Weights of a small transformer language model.
Architecture: rotary positions, no biases in attention or MLP, exclusive self-attention, value embeddings, short convolutions.
Training: a variant of Adam for these matrices, 6496 steps.
Each number is 500 + 25 x the weight over its row's rms, rounded and kept within 0 to 999. Layers, rows and columns count from 0. Numbers have three digits each. The size before them is the row's rms in percent of the matrix's.

# up: layer 16 MLP up, 640x160, rms 0.0448, rows 119-127, columns 0-159
# down: layer 16 MLP down (transposed), 640x160, rms 0.04, rows 119-126, columns 0-159
up119 106:501512541494501453488521514542495526492524506529499465493498504527535520536494456519496513507503495448502502523548513437498466502467521506505512483512497521487496553543489506464550516472545477512487512480502509481511530498543520441483523503520496476528525452529497516472506506469519529469535505474471540522524473507514479466480510452494521487528466530461514472451516529521442478521504499499467485510530491505473543480502496521471490486454490508512518504501504475469508482506515453
down119 103:515537489490525479476489533485483521491545543549495502522487453511527550492485483531501498505526521484495519506477432502506489512476479524480532492509485531503488492495493519491517539526523526478488515498503495495506541516492542463473524534481497485505498534536518518538507470484513481491501510521503477450501502492450484520498513505511464491490476518493500462483528535454497490451492473458461459440517462473495528505477503480531502509514497454504471526502445519501519540447473556
up120 103:507498505550497526488489487515477489483490545438523491543504497451488518510454508527514534487497474512489478517492500527501492491464478448487470516505530504458498501471472531483500488509497541533490526501486531473453489507493537450499504533492475496481504514466471510537549477481533540473512529472491479522471486500531531509494506502513527519472519524500476417480505500548504518495505511504506503498520512514495532480544452475486536503471552503468527485465559481515476492521520480
down120 101:477506472500448488470475523480499494465483498508522539491488474488469500503477495478525506500486503494532553490507519520542549493492541525508530540494476477534514475473545499513430490518494505486506502512521501484494495477525547494492517476524479500458502501505553491502477465481486482548478506497475499487484495474511454526497468539498491481506501483526444554486510457533509504491469561472545496497495546488533511493513530512544477522483541488504537475465470544531510497498475481
up121 088:573468475489481542487511537485502503483522481473477501492526507522485496583516506483488488511507443510511517484509480461527483498476528539462441513518482513542497489543470516498507531473535487506449499495497490509483480513494516491474491499513473491533504512508519482511510533436534506500486535506479465504492507475521489539513514507493506474520471488516493483484485492535509475465485509529473510491589516517472474470494499509479506519489502481526478501506523492445483544510440472
down121 087:521524493517511497489560452419482536495503492466484492499497508490512477467516501494460544517526499474496497500494483517516526496513493541530452529537493480472490508495493515456449491490500528538479529544581467505528494518485525503524523492509481459474465497488521482529529514479469488480466506490502468496495446511508509520493463466520501480460506500526486488515527503535494537528527539505492558516523477515502504503494473541486514458459509463542476505493491509519498515486520491
up122 100:493525504535494506490523501543492502547504501526521539507476508437485508544469488468500534536464462521531507499539549490524538479451504520516491539542539480482497513490503468441487519490508473490471474495490503510472489528533476492485497496477504531513503477534543495484526512466500509474476507525505490513506503519501547479538509476517493485529481512496471506489516537506506535497483426491462455510520489462513490515483526479457469525472510508522552508498531470484451519531511502
down122 101:529496497509503493502514511529498498522512524478511499489501513524486477472529476515490512520500489485457492532509462441518528521501455464504504511520499465448529493574473505525543526522556537453512518501531464532470491498502500531496471520500496516487510510532490500536467513509497467545474484488526482514531493513476470456547457558486518498527501507479485531511467467476498522507514509496471524492491503501532519529465484499480501478485510485492414483483487453473451513503492521
up123 100:510519507488512500477508467510501512526473451501502461486564449453515503491485461485517516539497481514508533485480485536508499479544518493508494543507545447506501522511492492501502492512464509513517495488496487507496459502531515477480474506460468517494528499499487468491557522496509553483529482478525520573504497490532509512464485535468471536496520516520481485460556447509476471473535479478488516495485498491500551482486519488520467561447473503525524498509534495505512493524489511
down123 097:497507501486504512526535504408484484479517539493486480549507504511472456470559481482493487520486513509542513501517488463541480475553515486489521484518476514517480507465503475505484497486498519486517546564545527484438421511554492455487476480505490489511540514469502515495495483480522528522494537508487515511533507509480507515533493486530490499461522509472476465477483494467506503519480469503482514493487486547484486492512481476532489484490473518510534515491481524505525489513506545
up124 110:503505481469513499516539522542479503526463513491472485480484528492455471497492504491526520487502512486485491508487502505514526486471505463488469521480499495525477529494482503469463497516526481504494463477483487484465496450493457550521478496508522450520513480530499495534497502476534533500507523486526546532520469493528517528522505504468471523497524455528527522445559508494487489530563476460543504500488450529435511471522461519536532526514503466492531528525481542516501494492473501
down124 112:476495553498505473530492506523485459522529466508498458459463537502456525502544496525548507494526496470492499505502543519480504522521448592531463476508511477499475463495464539511475502536505476524457503508511489492497537496496480471489515511484550527471481531523494468556486484476483443509501514471527469510499535486489508509506481517481499507518489484519513500550467504475527506522494507472543507470500472530471528502490495472501516501532512468472455520517494484485518487505497484
up125 102:499508502484535508489486476506485495467529503482508486504512522488566463487511494520494476505494449489469462472526521463499509484495508480470498495462486529507522503556507470484475500501519456536493472483500507503478455466494471452465541520490475472550519470509489527479520511540513505492477490515471447483518530499535516536512494487502573519499501488495514535488536520495496505478506542492466523484532451464519519509519498458525511500469530530511498542487485482448560513543504505
down125 103:485522484455517519501514485484514490499503518515539495470526525566501481482535489499512524429492509547510539518465509477501433487494523512480514531528485502499490514558504481439456541539507463471516508500535493504533514493524525517505507509540494487508517506471486474466506471477496469487470477533480509494507534488447506502535499540487490507492465482498474481517486501516544481489506537522462479495452431458509514508501488499494488512499502510488479498481567490505478534494527489
up126 101:503530488501491494550502534498470512521548494506501541521523468521521511497508519545498486518507510489467490457482517510508507512537523462461515502487503531483540533516496441484523514474499481543520488498498512517477490484506484441446490494513508523494480540494493452490520557478518479514487489474450473466487502514510516526488542488488500510522500459493510474471496518497520486476474429435495484515561511461504523518490472526524527530452524489505492521482502493460499503552499481
down126 100:497541475481474497485468531461507519497491503544529471473504475518523480537495497480512488464537502493534554520493515497486542466534450497466483513522520496527561468515462516468526509502510461525523519526487517510508519488537490454457535492483521492444508485493481471555504480506519477546503480498493516539478525499488495548478507532515490492469476473490516518487510518502510527506491504516492538481464489448455448479527517521453477526498486478495507518504520483494520523510446484
up127 109:465475471494536501559528515541451515514468535499522525515486507470458487487544444508484539509491500524509504495487529510502507511542432496495472532524493521465505529523491491505475566475476503499472477460477498522496475542508474512472489561521496539492499512502451475498514464515511477527483486534479489470484486511474478457523526535538493528482515483495526455480505491509536461509532468466525473474497516496490494473486477501473500500493480527469519523526500501538519488475504516